Part of a small language model's weights.
Size: 10 layers, width 192, 2 heads of 96 (1 for keys and values), MLP 1152 tanh GELU, vocabulary 1334.
Architecture: LayerNorm before each block, learned positions, biases, tied embeddings, normalized queries and keys.
Training: a variant of SOAP for these matrices, 388M tokens, 2960 steps.
Each number is 128 + 32 x the weight over its row's rms, rounded and kept within 0 to 255. Layers, rows and columns count from 0. Numbers have three digits each. The size before them is the row's rms in percent of the matrix's.

# layer 7 attention query, 192x192, rms 0.0338, rows 61-95,157-191, columns 0-31
097:085107137147162100170095171144114130151168137133158094146155116160149120174093125130110155113151
105:125109146110172073125118121153110119150105141124179137119122148061126156110115102166140115128145
097:103093157100133106179146115128128143083132130173088135156095178150124121089109087115138063190077
101:137183117126092109103123187165106147151110092081120083109055138081135113120152068123117069120158
105:142136147114116148139147157069145137192085145171123190168088128114169121175063136168058085197144
105:163109085154122067090118111146186117120090074124128063145133153170063137090085139170123190118085
093:143136093099074088076132128118171130108156170087164219129135136104107103118163088081117104116140
103:136118110118129089165171073094126063109118117106129111137120102089148151127130144100114109135145
098:131096134135127179145111115151117083132077151141142140162161162107170131116190126125137148111110
098:133161089126161132100097111196093139105158087123158111131153129144140156149139086141095107129120
099:110164148112124134084075110148103068113145133132091099124154172118093125122160127121136110131141
107:121175084084103177089136122136132167099174129127153123122145098124135149160177095157135181169131
102:096082166168109113141106093120132108125168115115144114139106089170191066092123130097163132106176
096:139119093132105116123193148122179120133104159129124140137165091150141127117173153119145078134113
107:135154037109169129118142084075224158077148134099119096124109130169084165129054093107112161147138
094:111137105133094192107047191104118077099142118130124155098126138185147129152177192096123125041167
094:079126135185082179079063205123108153140141065096136132114097169089094187090158156148133189155163
097:142171098086154085124155137117153165090099086197145119147076109153136124104144098069124154107139
098:141068152076137121126075097128129103128165146173113124128088204141140139089171144042128142122069
094:131195102185075125137132097145179090120131110122121175110167200088168144135141189172112107121159
104:130079114139103113108123123086181113113150192147067081142150175084144113146091175141100130091163
110:102152118114154157089145144142179195122138139176129128108091180183104126176146174179103168111097
105:066097170147079149145122143180135116114125112126128083104081139111055161118139123101118153146135
103:138129114099084091173086147149172096129141133117119126059117137144125117113085148114102071170154
098:088123174173130223174110106122175134144156107125139141138153189115126149153115096099101146127152
104:204136162168167165101181130127127112151185133156112119133157101152051150177108132157126142115144
100:115146107133121142129158159096168178153158128164214185102181096183162124131128149114143160136151
090:141152155107157090176128098112118156137091095113147106138101103132147122132091071078186118118097
118:136165152122111097206088109127085100112116095107123150144127096120143104084089095134163073135123
103:144130118122123113105160111092157209140171109166137145136099147104176119074106142128181160146117
106:186140167177136173097104178150149166107156183165185126149195161075145149164144095175148128117082
094:142162113127135144132105073113099191089126153160105144109066156190119147131146124111200122116113
095:140123117138149117100155154041092100102162144136071058166197118141150161122142114128137117097117
097:077150134115135127188097182103071118105109156092147080100190156139125145105147138112143163107162
099:076134155088123084181116106127047136091120066103073119177095223130116112148130153108089119120154
109:095108105156107108133123188147118143096141114110135191096109078137209124212110132084081156132077
102:164153143125157081152138146141143114106130167118168088085150149121140174113210173078128142136187
128:169108111151095134109112110096102117136088143127091088179151090133104147091149139101154093181141
097:168097134044102086120113103157105174142163100109118158132056117151150165027167108176108164124123
096:157171095131132143148183151174113120161143135113124090131104085136079142142150143135127152122126
096:087103098137081166122096101127159151192143110147108163160131122173089088096149100156189183149167
093:121181138144105078157052131155128074077152117118110172145159160140112070148125098125123138096177
117:136106156105127089166085121063142070145117069074108099166127134110150150068118132043158114117189
084:154174163184147135179121171167066137116114144122125175130158143117123090102144198131140142149162
091:100000124180130174144187101146135162080164133051151150119156087168156183099142151108134096147132
094:080170171106094102136123119141194069146126194123103087127210158121097104122138112111100041116097
103:132087137159111116114153098135159057098143184106101063154163122148126091161124163085115096175159
093:194217125131134098079099079165131133099142129142126145128120132138106122166104145095112141163100
091:124102083094152114157102130099141157110135114115134157077165087136197166119124141096122152107057
098:106122087047109122103094066085156182131127154110118148134194079158121108117109118112122133125140
089:111072058116071229081142185124119141144134116109105119121151135136131169166115132146129149100131
101:119203051118097159076106150103117169104071112190115141113064111159115070172063112117155143135139
132:125132143080177129214129071113098126096124166097155125129155128105178149067115121062141037166157
108:135153161183188132178145098108112105138159169147101108091199211105098150094127150131165072197083
075:150133165110136152130112133176185068109139104165144173166122099139106143162156105151145135174141
126:133092149075148065167130108130098130130130230087122110087164160133100154101106126079142124154156
089:119056164121177121070180136119177167132099130099122159113089107135149135181071111145069197129095
086:090122161145187145083153172125085051154139123154122096086096080121086133161180153140095109160078
100:119216097107150145154080164140118067151158147097138084131127093178141126127090133130148137201140
106:115104052097132141111120122116144123168121075163143148111082166169102098119146121135106123092049
113:123115189099136091171117114080134154082131137104143129133180102172119130090152107092168109120148
089:084095073177166133057120110150144148121117143127103110119140117108149132116122155108081132209143
089:133113172099163116180128107156161063108191160084161079176081088149107126152133161084185095155074
102:132183143113181113173101076159171110127145152060151102098193187113144097126072155125166092150125
088:113100139121157091125100095094097148151100084131188117148139067091115129116132076129055138158117
094:097128103166103130187145126121103103161135123156120127088058108078120192167198175093116113126085
113:140140116128156137068164163102164186185112152181107160088145157091170148152069150180145123086133
085:103108159131119118133147105144139110106137149122137108145085170154144104113149091103183153137164
085:114131140117091169139101150089079133098145122142204130087154143129132149149154155102120059127096
099:086161147125103113130120083152111107115118114101122120138157119092073157101185096116092116110173
# layer 7 attention key, 96x192, rms 0.0337, rows 61-95, columns 0-31
104:091139163109074110181151125137113120137120119131165145133163129143159122119102192144110136178121
106:160090090149149127186178164104210155128115053136155140183142150125070122148147149146128096054126
096:138116092124151165163132166127115093157108177081080101176121143158112157153155135118098087108102
102:088153190111103136119104134146162161115164134124099070156152139113122131053157114133119096113121
099:140144121109132111187126169132137096129098148137154139077105114101110129089176123121177134099120
098:172194124139106123165200062129184135159116119126146112165119130147109119097069073151121176071124
092:128177111110140144172063163145102113128094142138152191128163116071131114179177110108121108142093
099:130143157127034090162073136060052122106154093163086106120067138117207122111110140110101122202132
102:146173128145194167106198135090077137113081053161128097124164153117132112120185146129141142208093
100:116115073055126126137153159150076126176118097113110167157173095098114103110150145137153107096146
103:114067098150148177114159179108082138078133110136056159048118160133082132110083103104109120086122
106:090115156086122133070150103113115166090169139075085101109150125158155094109113111100125097145119
101:169130142197145064101108164144134132154052060121164160104154152147110161186130166109201143098100
109:113183145183142114126113134092115167079128121152079161131152060185131145121148159120109156167068
108:127103169084105160113101124136092098139141140149175114111051144118139184135122098095143140055066
108:140101153111132133142117120087087080124144134159096091071099116153180194117104149113143156127096
104:095129142105180119059098065179087119126115102129129150140085156136123128143167120129071114156106
104:105156119059122124142143091137080091143108116166118127103094071131100104142070086074145090100138
099:157097153125131078193087135144115151164130186154040094146132119191086121153159103173120104110097
091:165149106111098128157108145187140138154120141185174142092137140143125157096190151080160157116132
106:059063054106094118168075139119167081154176170135075085155173171120136135098139153097121097116152
096:142164172111197159153173129157184160077142056158079099101139108154130123172106097116112141137136
100:116085158157076115110125138146104155160071142122154114102110121086124134143197203100186125100079
089:126143180106170123082149172159107117123073127153155125102145155123083108089137158107137093125193
101:174092107093112135175099158133147114162155133147116139163157164141127127165099165134183161144115
098:135165153100137141156115122113162098111131129113140134106104109141070156163075133104158137112145
111:124140125103142109140067171098149177160130062106101100172168137125099196110128176120150158141087
094:139134047125123042161154104161138201120079107138155101111136184106121107210139089077144124120137
093:102112122099150116119091115134149167137157141100192082147121158134123110127115103143124137142146
102:112120142132145064094136099111110136158125146107136114102175104125182137094172141139087185081176
093:105151153154136110116139151118134088152097147153059160136161183093101135155157072144129117094051
093:082146089158103150085162111114149169123122108092177058110134155105210142156088128132137123109164
091:097141119119105114072117157098097113169196109160150139182050134083094111127095129099114108125166
093:095128070095124156133139125116124161092170195073182137096126172110119167131120143110161054123185
096:064141132183100118092119102154168116107171059123166119145154166145145125138107120069130071091165
# layer 7 attention value, 96x192, rms 0.0336, rows 0-95, columns 0-31
101:084102120110106096163097102130123107100138079144149105122089119169111169155224141199158158157139
102:098119097094112137138121064091158089083175126173192153152199150164122160167222101155163180136152
100:117097094137135085146189124104035109158085090117164131139095125136072114105116133130160077204158
102:103110132162162142207113095118126110102062107169131145120112109083104130171092113115121192100171
097:135139130139104114118147120128154081186118136146081140100180139120083147131108149140146165110105
102:170115119140119157162141143184107131146144123122114126141145143095151140102083086106178161163085
096:074075110111055137125163085083089089123159081072122140094138130137077126171095138163128104127118
097:158155094115136177137167118144102108072111133080097106129150151153120087186120164144137137133158
103:143163145156169126144122121140082100092147150107153138074129063107065173117152195159158080121217
094:088123164179086082109130164100119157166104087113097109132104081122079160164073147158158113197124
102:099172121146178176164124195160117148134092123126105095130139118135165058107129103165121149104149
097:096127120176102104145146158131122099079150099103093164144177160133136165209130083150143096185089
096:112158120127108124130110122110081136150119133046134159151084110183183152091141075116139129157141
105:121137151073094179095100143137117103150122100138130138166133120094100140110150112186122151144122
104:140119107164110210154129111139126158092162104159137097107177167137097141049135110142140174080124
105:115137130108094108071119175104139146115132119111152143174122079094108177080141173082162098192111
098:061088128161086055155128181118142103154108067122113118101156138115132124102073137132136144127156
103:126029074118163123134115119089106112145048145109075165117106134107140095134099139152150133133123
099:169089079086058184115131130155180151125133099122123165126169096116111107121141042089145095082155
091:129147210149139152173107118124137155096121138184139142068152126086191116074086129134131110118178
105:114116175118107175120180149151160054089106181181154131126115151132141143095099117134140116146075
098:090139104113146204144193100140144102154147170164101135103127102141086088123118065082136150170184
099:185146145137108125097095146141180169163191064153126148122157140221111071147128159082105113132112
100:087174070144165129103145127087097160143189115129210126161155146112112078116120136120099163115147
099:160168128078177114172176145131178118108062161131104173082141108116146151105106153137114143076084
096:147134130131189098143130151084128054146164123183115125127147152145111131077126139109159116139149
103:087099138155153111138111116096093129123158133147063175132125078070157111145123133133185138126098
102:141126172130094186108136097133153086142067136121132116097171141116203153124158137113085159074120
104:096148106122215136115138138200183081076142120101085114100143141179121156109156122172076121164151
098:124174085179120098106145122155165085152151120165105131126136131121144123095085131121096131133105
101:162123086151157109162150122123150139117206098180163141157103052142140158093102189136158144123162
103:123145171185108152155155117114157115142110153143105113136103080143054123072151151144027165128103
103:073091117123162150150159105158143118063091107121102118199127168120087149126062178153112103099151
096:146136087094120144125101162134136104119134157144143110098142150050108191147085142199108096148044
105:130151121114142092138139124117123096100181141068091154147124110148117069139113071130093133112140
095:113148160093082138130082073176126091173179105086068144137161141122053096117095162158112173108097
100:152122033068107119148120114162151142098144095167073129139123002151139105155155139138106132188158
099:110079153107130206062096209150132105096192191118166092145103140149168129123127149136149114131150
098:114106102109130099121101074188164144136149114153149148108128170111113110131114090092090095169152
099:079100176119104111116191133136072091123138160086132184115106126092068187142144127086138193085136
099:118064117053111160142193092155101078136141140107131200143165100080090143108164149135101127087143
098:113058144150148098131090179146156080109081143141170104142123161076091144072121107073115140128084
098:103144098142161097104163073115116108083135169133156132077183173116136100162143167111036179143111
101:140131121162090074151103122075145146154084114135137173144160140154150182161108086182155127110172
096:143170157144145168157101127126124128083079109137118024138114209190128203102094108092042116136148
098:095134116115159055133174147104120166088154189168077190172076134127145107074147191102099119120159
093:174099139130142123140084108116157171101070131136125108136120169127137087149140107117122202128117
106:174117124112110116134152133167122098133125109103116090187145102081134191058154084096145145109123
097:132195074102091164123156085132176164101076124082149127080104119115175144093130155105143160098113
098:156120068101143155065058142136112081113190073163128076201132111058143108085161135086163117132173
100:138155206103152090099168114075143124093104136097113142177098114090153136116108145123113137110172
108:082145139126093166117092120174167163091103064099164144160147121120130123097122132152139076110127
106:121168152077137114120143117102115164114121148110108146108119113130114135094136061117151117173155
102:162142110133124077127116155087106161081185124142126124138096117161083100131165093146103122113126
098:051122106107166132195162173166164197174101166141129156185120078153151088177067120141115176163124
097:158086138104127111108158114070165136053110152146097146173113169111125088148115103153120078150075
104:106169165136151146116116138101092114124130151128076136202146118123181109096110123122131122080157
104:163119065199130161133116137095161201125129159125063145143174117113063102098145109074155113097159
105:124166148105100166124094083155184126144131164128137087139100070113114156143122135113093130135144
097:086128106132090107133126128131114133134159095118104165074111182137139125137049152098105155075184
095:149092146116046127138127126192096106056089128172155125194152099191176161125145112132132150152134
104:149167114154098190105158166092119137185111130114122087116155127157133074140123149144188134161093
101:127146078103165149126134139096143110140150155170077076105091172154136210161118150143196202138085
102:147121129147120147108095102161100088098120106123085114075140051164102108167077116091117181113092
097:098132115122181118114126121170108084164140099136175104134139157117179058150144135162104149079129
104:154201163092142149136086137113120166167112122124128140095085098109108071072133131127131144107099
104:145134137150123214120191146158192197124090115094142125109106149113153145141127167062103120099097
105:186142154132113125154162143114115112130156097166144152119142187135170151089147087111129138110151
099:147127110137026087177174120105182123095141150128171127150179137133100170154152145103141100103101
098:160144131122170080136148158157099105140117177218147082092072141173130127103081088178107173118097
099:054091157166175110137146172156152163092168113127129131133135076109173185187127174115157111134155
099:077169123139150170125092125123094140135072098118121115114087160079195144102163111142108088082147
098:143079124208187161149122065162134160101118115148108143167143134089178103121119151077098090101090
102:160170128131094123149104063126118133062126160138085031156140168135088140116131109078142152118145
096:151118099230105127110172107154133215089156098154083200119136166120144147093099144162159162123109
092:151131115073159147133149087233117091128103129195144116154115164115129131150124114099156117080098
097:189100142136150134116131105121086127145120119120096083156185196136115158157105137200154088108110
104:144131139116173136118131110160149094148094088126060148141120168109127139144114118084148118107157
101:117117125125133157111074112145108139096156104145109142099142097125128176131157140150081126170136
099:092135151129148142116112154116114072106140142134081108162170145119035127164136109082200110076141
095:156131155130112139118039108157126081129164132182113106087153150141147107126132150109198151090111
104:096201120086089129152196112137144139143129144115077124151080146090176130128141147153129096165071
095:099141115153204138155135199104168105103064171150110179148114142175102107151165136211164085198112
105:121077168095136173107139108107137117155105107116154083142160107100099122127163077158183150113117
100:096128129131137102108132110106150093094153060131134097169122138142145084046113099137101165127079
098:111184143111122098215069124165183099201178167155161110081111143101133129152099143117125146148126
098:129071130193111131181097097154120106112137093123093132090113120143125105084087189130163108110077
102:134148161175137158115175112134106141173118129122157099087152102117151127145042103167165089178140
097:099099187141145149126089110126093151079194054136115150096062111082095101121154129086163142139118
104:159092143115135163108085151088147086125148119099150174157094141151137146163095162099132094102148
098:115057155157065168134167127158081091091144120106131110101133130144070137135133154096085100108133
099:083104118135149144174102095181114086132154119136171170172053179145119079142136136153154072082094
105:185190103189094102034138158183115113100122141082139116148121129120176085139094130099163161064103
100:149148129197183176146112076177114106107145131143157123145123097182146141137064128103158095198117
099:106169182159146087110126151172101080062126096104151116142147075033102160159104121111086067136108
100:092122081110107122115114163133114104099143125113136102122143151112132103159104142150136128138172
# layer 7 attention output (transposed), 192x192, rms 0.0418, rows 0-191, columns 0-31
109:144180141147167128172155160104181155118104103100166188093157089122162134110172136142149116125179
110:109088159089149099145133135144108167111141171141142192156102166102133116121121122108112091148144
112:151171179062122132058132097110079103138106134131085182134076097064121062105056165159090139132185
117:131127158124115097085034160077128186136108105098156134153116095117129104105081139132096147107129
110:088085106161108124075133099166145095141172188130098149161154131144091128128132156135169079111108
116:126107192149118229123129127128134154155107097139088012176127154152119114117084121114134139103117
110:121128152137120141126120170112136101103134149122106107142155159148106109142153112153123135113177
114:140094122038107142099132123122126147113088125111161138146111156112143178149143158108197147126085
110:113130116144072140157136122176086149113148120135139112104116115168163026060104135122124108089090
103:143122131143133146143172161126136169129113086078089109134123111097099107148180094171085085173145
117:135122091135142090146119097184100154137060102138118154157144118123149105178151103063172138104077
108:100106134073114138171120131134189088121152136129094111114116163198102123145153148084180096122152
109:163168132156109124104174107158112114152110107144082093137142110169220145132127141155034142121096
120:147161132155092171167135165142153162067098135168115088095118158112040119102115139124139149098095
116:170101141101122134152167146091115135192128100141191117120209107149121120097122119148098136142156
118:094094124140095152147109137153138081131084107147077134161121057080167069153167178123133122170127
111:161079087160072121130066081137161153100051107164138085113145202116091164100162121115165120156208
116:165140140194170117152109120152151160123058114141172158060107151123129093138138137087061151089072
107:172051143128143115122092128118136145118105124116111144149112080129142083109111167140069169130116
109:135096144117049080148174054108123144132176155168102167123093071131133101088092118098139099160101
119:128135187143143173115119160185142191106099104093108127108112145165147131143100139142118129111114
110:129115098165159128102145127124119239133163051171138133124151138059109162111168122132145124089126
106:082108111131182075136150095201116110176145115119127085107153144119033102135110139112071080108149
108:136050133089153169165115079082156084119165132194099172103105149128168123161156129116129114149156
110:058150147109115086187131106108123130131180195104077125169108115145106122134129157118117228125079
106:164142136118145134153151205130083138155114167137141130071153145169127140173134176209139106122212
114:145112107083104095096053123149137142113128156109133166076168092187098115119184121144116085122088
115:130064093144100113133147137134111130136104116131109097051147095137138125154116111140160131110129
109:187121136152145125067127156121151130102104111110107148095146098183131121133121146125123137072178
114:098091089175148121121118127061119153151093172100157068158079133146157118128151117170187136117187
111:116173138101147175157125061135159166129118141135098142151086107087175132084173085153149097140147
115:140151138175097087170117129136134151089125143109119129150154143114124117194136184129114158111099
118:156089147102142137218126100114155114159157152158146113155129124157098104124140096121141154112095
108:162084183144169122116198093100114112120097102121132106115087123127158172171111096190152139082170
122:113099150120131065073097074100143115119144161104109096130152132097124097086134137090096143149147
106:153108126167124144176157194058133166112154143135088131136111096076101114121177109078144163166134
111:158095102186146093105108176119173145148159087125159122134067120131126135139168128083133128132133
110:130079143132143139104147155163143058114084144148125099104144088071171155132173096103128127157114
106:119141101162112128181149148156156135060119149134173096157128135206125139105164167118113132092107
112:112160117101181138154175066102177173128159120105141167079114138123105121061126132106144125120190
107:089105111078091084155144148153171124128093125088134104141131131108135138134204136096139191116152
109:140133153178137170152121104164144174085136130112142125112141163101121133103121124076192186112133
114:109133108136134104140096119138121149135137152154130142048134121143161077149144118065113077123142
119:092093161116092152113088092168120180106175128133069133088096200048114103127164099113127113106153
113:164131090135105091132110136102099115142110049099133153074112075125119189092075107147119134195129
115:186198099123154121085120157169183114073149145132080138147113171140132081145132118102094122134091
106:072204054105172076125090104139144100132082137118101089128119178092144145096184129154076175188085
120:115170155155103142150080156156128107186134080084098149145093133130143124160131166150105139124123
112:122129125136122124122163135164101122163204132107170128084052112099098097134143104082165203140100
106:143160137109111128162149114157181097156159147102150142131161129119118115155104109179159103119123
112:099211087152127154086134156123037181118151098112109070116128141134158154137125120070139180128059
121:174132142134106086121141125138197078133141133099123101096144122165119088202137159122093127117124
116:169097103152141099161118071129139118114151163109062131122184130084156071114116130155143132105129
116:200124138100170165119108135081110148116129131111157118167111093120161089078101143157155118067137
108:129153110103145111066153135124171077073105129105077167176141115119105178111149117148139136082175
113:145167149164113155146102180115109121127133135137111145106104111138164120165101131096144131102050
113:133114137139133126101085170066149232108120138115121180098119136123115124203161132133133124162078
115:113096122154152148153101167112092120117129126125175113158091127131159110136092131124124131149094
122:118086128173152132169125129164155161096159104081164097062143095092106166111051128112141071118121
108:179170157123154060138094083155119180180077098036109070118175119178171147089116133100091108168093
107:153180109103094113172100166153097097137092134112126184101148134145143126136150090198166162154121
115:132091049144134058205107090198115168113176099107114109166162184128120168137179167161078071134094
110:161120125109136142172131158113139139170139096168102150058082104094094126137139145160079156148101
110:120168132222114110168097131139174096129128058094194093086165117079092107092143141137188104138127
114:135143153158112099153129140124094076130130122136114068095075165171085135070162096101142166168144
117:155076062163131102101136139111131105139108149116119120103113142151130171101173159079117145098131
116:068105108136134147120120115147121170075144093111093152150194167143135150134100121125097162111114
115:153135050128169118097149159091140133146161098124119094103108099077168201140129128174152110122128
108:105121087159136058136124082086131128150143081118140089110134124137136136140136105160118143128105
114:087123073126175156142146102186114185171115162129098135142114148104116207072152069125081157149168
107:097163112107113118049166135133162077098099089142161108158141141109091120082097114161115147156124
113:109101105183067123113130107082132116126133127107066128085114140139139221116114144136124149104098
112:147122160120083099142139099134147193089138125086154084111146147196146113167120108140154129150141
114:113232146145082086115143132144104095133120095104065113157205136097139163122189105154212153144123
107:110130090107122122155176148089069196163139122098095195109133126160059063064151158145127070169146
107:101104168142146119119145215125160147191172145060092097096070132137100127141143104152130111115129
110:147079097075109148091130144171127117147133162170133178163149150145122102129114150130144095063119
116:197119167173150101121087163080168071128181167163117154117148165142163172146186129161160105133186
115:117167150098158139113083126103144111071154159097143138101077161118120153138119112100115106136112
113:148123119161146121118123205146170131154113103150180102174145164158114132119166144155105134095119
110:197165148116139100092133124160133152155155125125101096130084157133115117092141118136127094122122
116:100078149130125112096142100132128141091136146147098119133173137095106131138119152091121137143173
107:153128148120073086100144125120137116143131134162143182133086152100156133113111144130092109069109
116:172113193131096137144132164138097076146163160143159122096111132107150100126117138085188149152125
115:212130084091201149098122168149153077157113197175157152062148184133131108123131136110083182155085
110:108131134139171130112164085131163177168121106126071114093137120098104129125130080147087155106090
109:116112168126152121059105152127136202115188177160146146117104171177116147158113135152143159154090
110:115108166120143114115117149119106123082099131163141117130127114141101146135192080126126058147111
112:146171137177119091122113122091164052120104160144153103130082105118165131183171149168095116103056
121:072200125136113091118076147141117087170145103101119144109106087102101090140151109191131133177133
112:157132144208119171122112157090167162164114046117095128150129138193135088104161105074153075121166
113:137117114096089150079144121108062155128132165141149080122093125083175170110101128092107081154132
117:114111082126087145080133179092147092159163131056133151101155172091161126186110104128146093155128
116:194152124135142158134083090103135117148113078123137164133126132140129134120177142176097126136156
111:118128090120101110111086090128145161181057130138132121117090132207107165129153179099192188121158
114:155104155138116112156098096097158150112067128178098127111096186099102098095133150169152127123187
085:125068125117162093112102105146098108097170140155111100105115193109191108079107166161167105126147
094:077147058139102121081156116088141144185115090172088075100073074177129140096086117181121115143144
087:119077078187105106174094116118162123107115109158095156088134157162133178174193080077143146108053
089:130101167097118174130192128143122126124149196178084089125155150113098086180151126136150048108135
082:134164187169120115204134134090126120127117117146144160128119150114169077131148146140105160159111
087:130128103090091074114138176072152103110124164113099162143139090173147179117180141136084118145134
081:176120152111135135137125110136164172171125151161143099164109090092162085068120119097137140129114
081:136141143184120111168134127138184146198186129162106153171176149143127152128115101118040116118122
093:160109136109145122125165113102139158154148117155092109126128151131125200142101145177133113139119
082:064187112094155132121116129117227137123161146140177156186133154101118148140104105118147128080140
083:116079170162114099073132101055154125117143163129173140145077127161136142057137140152105085190140
088:138159143079137126111123143136091128104135095155148118131057121104081148102134142110082178144104
086:088092122110140102095109153104136104114140113179206111134088141104030085096112138100126110123129
083:064080121106138071116138045092117158125129144161141126119129112185184130130127092105162101144198
086:097133123102165125132073139129107135105140144084088131169103136165177128181149125153139088143073
090:169152152142131135085183099071126155142112194119128122080149186209079174110114085115111149152142
084:083112078106188164094181095144104118123170174088136135127135079143114078180096146151089081091073
088:108108086123112128151127157120145153110198109080111138210169130110153165161121073093154144147162
093:111183131169131122109149146151096115159168083138109145073157154133124121144131134080146159165154
081:161146128131166183130079187161128148140089195129176126136109154138096134190122160162148112140135
086:093165112131104086135092097114106105170130102143161098106182135110099081128161093098096091129104
086:156117171099121102189039160094094069145097178123144166101110111153200132137163163119129102138121
089:144115162154110153150148157115081121120053148123164135130112144149192115119093089122171181107114
095:122122123182063075094117178180117107139120131064112120177142094159121091108108110141118179061133
085:140117169174124160107139158083120133140118139143165081116185068111123095124092151123126071140137
088:115103088131124118112111109143129167096109140097106102132122146100156190116146091132144119166059
087:139144126155157130072153174157158162118158104107134137146118139070118111108067087137106164091161
088:107187169170102110158126127144171126101170131146176161164127108087080153138155197096164105156132
096:117141136110061145163143101113111128119169147163175107145119151071169151157147153117140141184082
082:143184133119103132118124151174139090078183103140085218117150158135108156124158163124109105104100
088:142120097143106100093129204113130085120164086104156123162165173150115057158104106080093141129147
090:105089154112133126083130146133119110161213117167109147110110097138169117119073087158152128135150
086:141175111168108099075130164111103113143120150116114128117123130077105137142124139128125069125136
087:097144154138133154137125185136129171124127115163146076091155079174157000073119190056142099169139
086:175056120110140132169110158142174136084083157148149158120099127149158174118114156159154095139101
081:098173118096151089048125082145098119145098134162207121108118127115175105159101108152110109089121
089:144126133122185133087167114130174127132134166124105146126224186146138104102123095152088168145060
086:093173129154154109139163115105107183124115145167093127137098152141086117090137144149133126099116
093:104108145155173095097154107051170141137122114133066098155143112122150097134128067167143118111141
086:201091145165106070127119176173136143178121102180157126171149131129098081169103129123126146136110
090:177170117173131132101121148163102114131154087173090112109152174136103079133078123115108085150106
086:133168072125123155088169163072090114132109170146110175100160093109134153148123123136138084148134
087:182119150122109160085167123162156083112104094109112086165090128118106137094130148145109146154127
085:162140091115151101159156171132129123151138121121112085152115086170113105145078153116106118160115
078:104090129082174114135101127132144139136148162093128173157137097140177091200189128140103147095093
076:113113163180081146145111126121126069147120046150175139087114111127106152138144188149101102117152
084:171122121127126178131188123115060102118161096141134098117128114150103144150122132090179044111132
088:089137096085160103163169118092157154102123195095162067091102134088071114143156102142139074115120
081:167133152147120136150164142093084113170062148140114119132154163144128147153142148175089083107086
087:140136112140158117100129115120088196098046118118145137095056169184154167137166119171103166133115
086:119061118121018099161071110161189116128126159150165210120164101106115121168154122130092060152135
088:091091107067137142186139148140053103120142114158104137140122145143132202150109117126119109085163
093:127116107157133188110131158163101124107069092152167105198092137139134135181140132140120128130117
089:082133169147145137164128144127131092180157123133110146121153191107119191161190127053168110147100
086:081109110138130160126083105098110133166176147161151081096129111121162127139122120133111088178124
087:185101135105086118151123172139128160159138159124140091166134081146068185143151110167107101126165
093:118136108167120132133143127210089070155113103180090102115124126120081117074123085152122116144131
088:190139124087096081136183087100195084132116124118158171175127131127091155126173118140115142107112
081:100157121133105124111123130113107102107113150211119160139104172198115109149193132102107140102095
083:137119137132141133131172131113141125128162194153052138117137131119099132179130124151184138100120
087:121078135147113133074152069072120141114161121093120054084092098128080117144106101093071128098080
088:091107139134179136092175135071117096086108084171177154122080098090147109082095081124088201109133
091:141135120145139088125106146160085139091116146107122197174166156189125067073063125142118087081187
084:162137117082110114110129154125072156134124216117095165151129157149148118136087116152111104131157
078:177115088079168148142140103142136143108147179126098131157210132073095121152088129156124128071110
082:107109165169081148155159139105138131115138111115118123148127130105122145121077109140126102138133
086:190115139113111082229092127097092037162118153168126134136043118146132151060171068130179149134147
085:143123179163094161176121089169067188069068177126112130161122143155071074154099107128130140138114
082:126150175100155244076122152138107100116154150165114145069099072130090110144139151136157166167145
085:141127142151063118125116133125130080099152080103119152138193122145122047131084176130186079085115
091:159095151119150157162154103090133136153119137147120149174151169162064135101114140154108151133122
081:194151180067164119161149170162186138097142107115165151126168113138117114132121151077142145126150
083:160193053116167104076181174094128081135089170156101166133092168086097127124101109143129124114108
090:165043091125103177117138149149131112146128111150167153127094101151108158154123142072000115138093
083:088124162095095131116053113178149084164083118118152058138137048112108161139100152106156120118123
076:085150084186062120144113057043112138091150132163111183176171102128164099127125129157091136136074
082:088177175158162167141157111173172144121140132154099111107156058113129144129188156104140171178127
088:108152077118105155184201149140092121161147125120170156149119094133097088116060097131102121120075
078:165080085111112094113133123138051132184102116156127116073156089122189125075117105125191116113171
084:123140138089059124180110109168090141125095154158105157070110154131155132137100107084141096193099
080:060082098114119120189174139118108124128129147100151133115106089114171124085108137091140138159193
088:131159147137154131146145114138153138167199098095141151104146084159097109099135119144100162115110
079:109081093087159117146167128121132102117109119139041025137126111132141142130115178142128120127125
093:140136082114164173138098108070107126092113158091081144160173149117147174128155133169127070166131
085:067120153148101113164153077108132108126132135105118144123136138107105148164082112157138122072129
080:156099116080144158045111173079144100121128137166165165150130079110115118126125180146163126136160
079:128134123113106099126142091146156105130087104037114130135123103112109140139149098114085090073145
091:130078106114124118175077102154138131123127139149126170145138141041174138119128195095163175121151
085:160088068139098142139123123148149189163132144079161135140170184151165167075133091108189134166175
081:205059147162167127189144139189108153118119154133161108132176202166131144117089166102126151092145
081:097145138113164110137144094071100106147103165153130109100109086030147189170126132170136139158133
081:116136116132154152179142112108129122146109132158140163109176113176146101127129161149115176167162
088:055141216137133126186120108132159095099085142150100120127163101188130119073147151103113180135143
085:108127136086110076065209152121155125134153160090165112183095085166088122134135168096169127152073
085:151099146113135145197125158110128094120163140138127124145166117144163145101080098188117092097137
080:110145113093136177091130098103139130085130109132070156137181094155174195132143125117137132158072
# layer 7 MLP up, 1152x192, rms 0.0482, rows 0-8, columns 0-31
096:133130123082129152124140069125073181095100103077140095137134056131151157089118120103160106113170
107:112131075113133126124120112113163185129110076151173092102085104155122085185216109140083142092132
095:112091080120086077119169118170166172165157156061151171140063091175108136108117072074180118125072
094:113117078121085129053202106077135119105106103113197153091108181161123124086124148174105131082095
095:137146104090180081098169111139152097115066114151137124115185159051186119169157133129162108140083
098:116166152160112161127103141156184079130155095117136170119089141137093081141141124117113134121108
094:131159161160124163094192199142101162178169144157101125132153101141192128183161100112107174129097
097:118130122159130177148113092121126146095085153075111127074082129172151203108098094129085134122157
097:095095161132108123202165137152116129155143102097164157113124131071139157110166156120186079048170
# layer 7 MLP down (transposed), 1152x192, rms 0.0481, rows 0-8, columns 0-31
095:149198121096176152158157142122097111165206179176087116144102089156147134101100193115112125140146
105:104049138133133152145128078133108105130191158140096149135089150151103128099111113097111132126123
096:114128144118098142152092187124126104108129086128129105141143196083196135121171169159079158096160
094:134123130174098147084106189174154116085117157100116130131100098114216183117131093086136096180107
096:174163110175161133172052117097128199148095140095148134137086067178096114096152070135172157107115
101:127116140132154116150130094115052189122080188109117102162195149139139175098108126160151137152158
097:121157144137165077152112074190155122153116105108143101088055114183171110091146121113114139108186
098:101142123101169092102100127129083041121042084134131136118146153120133083150146133136168131115126
102:112171091040053177087146143138167132122091144153125111183111098157144068169141158120109159139101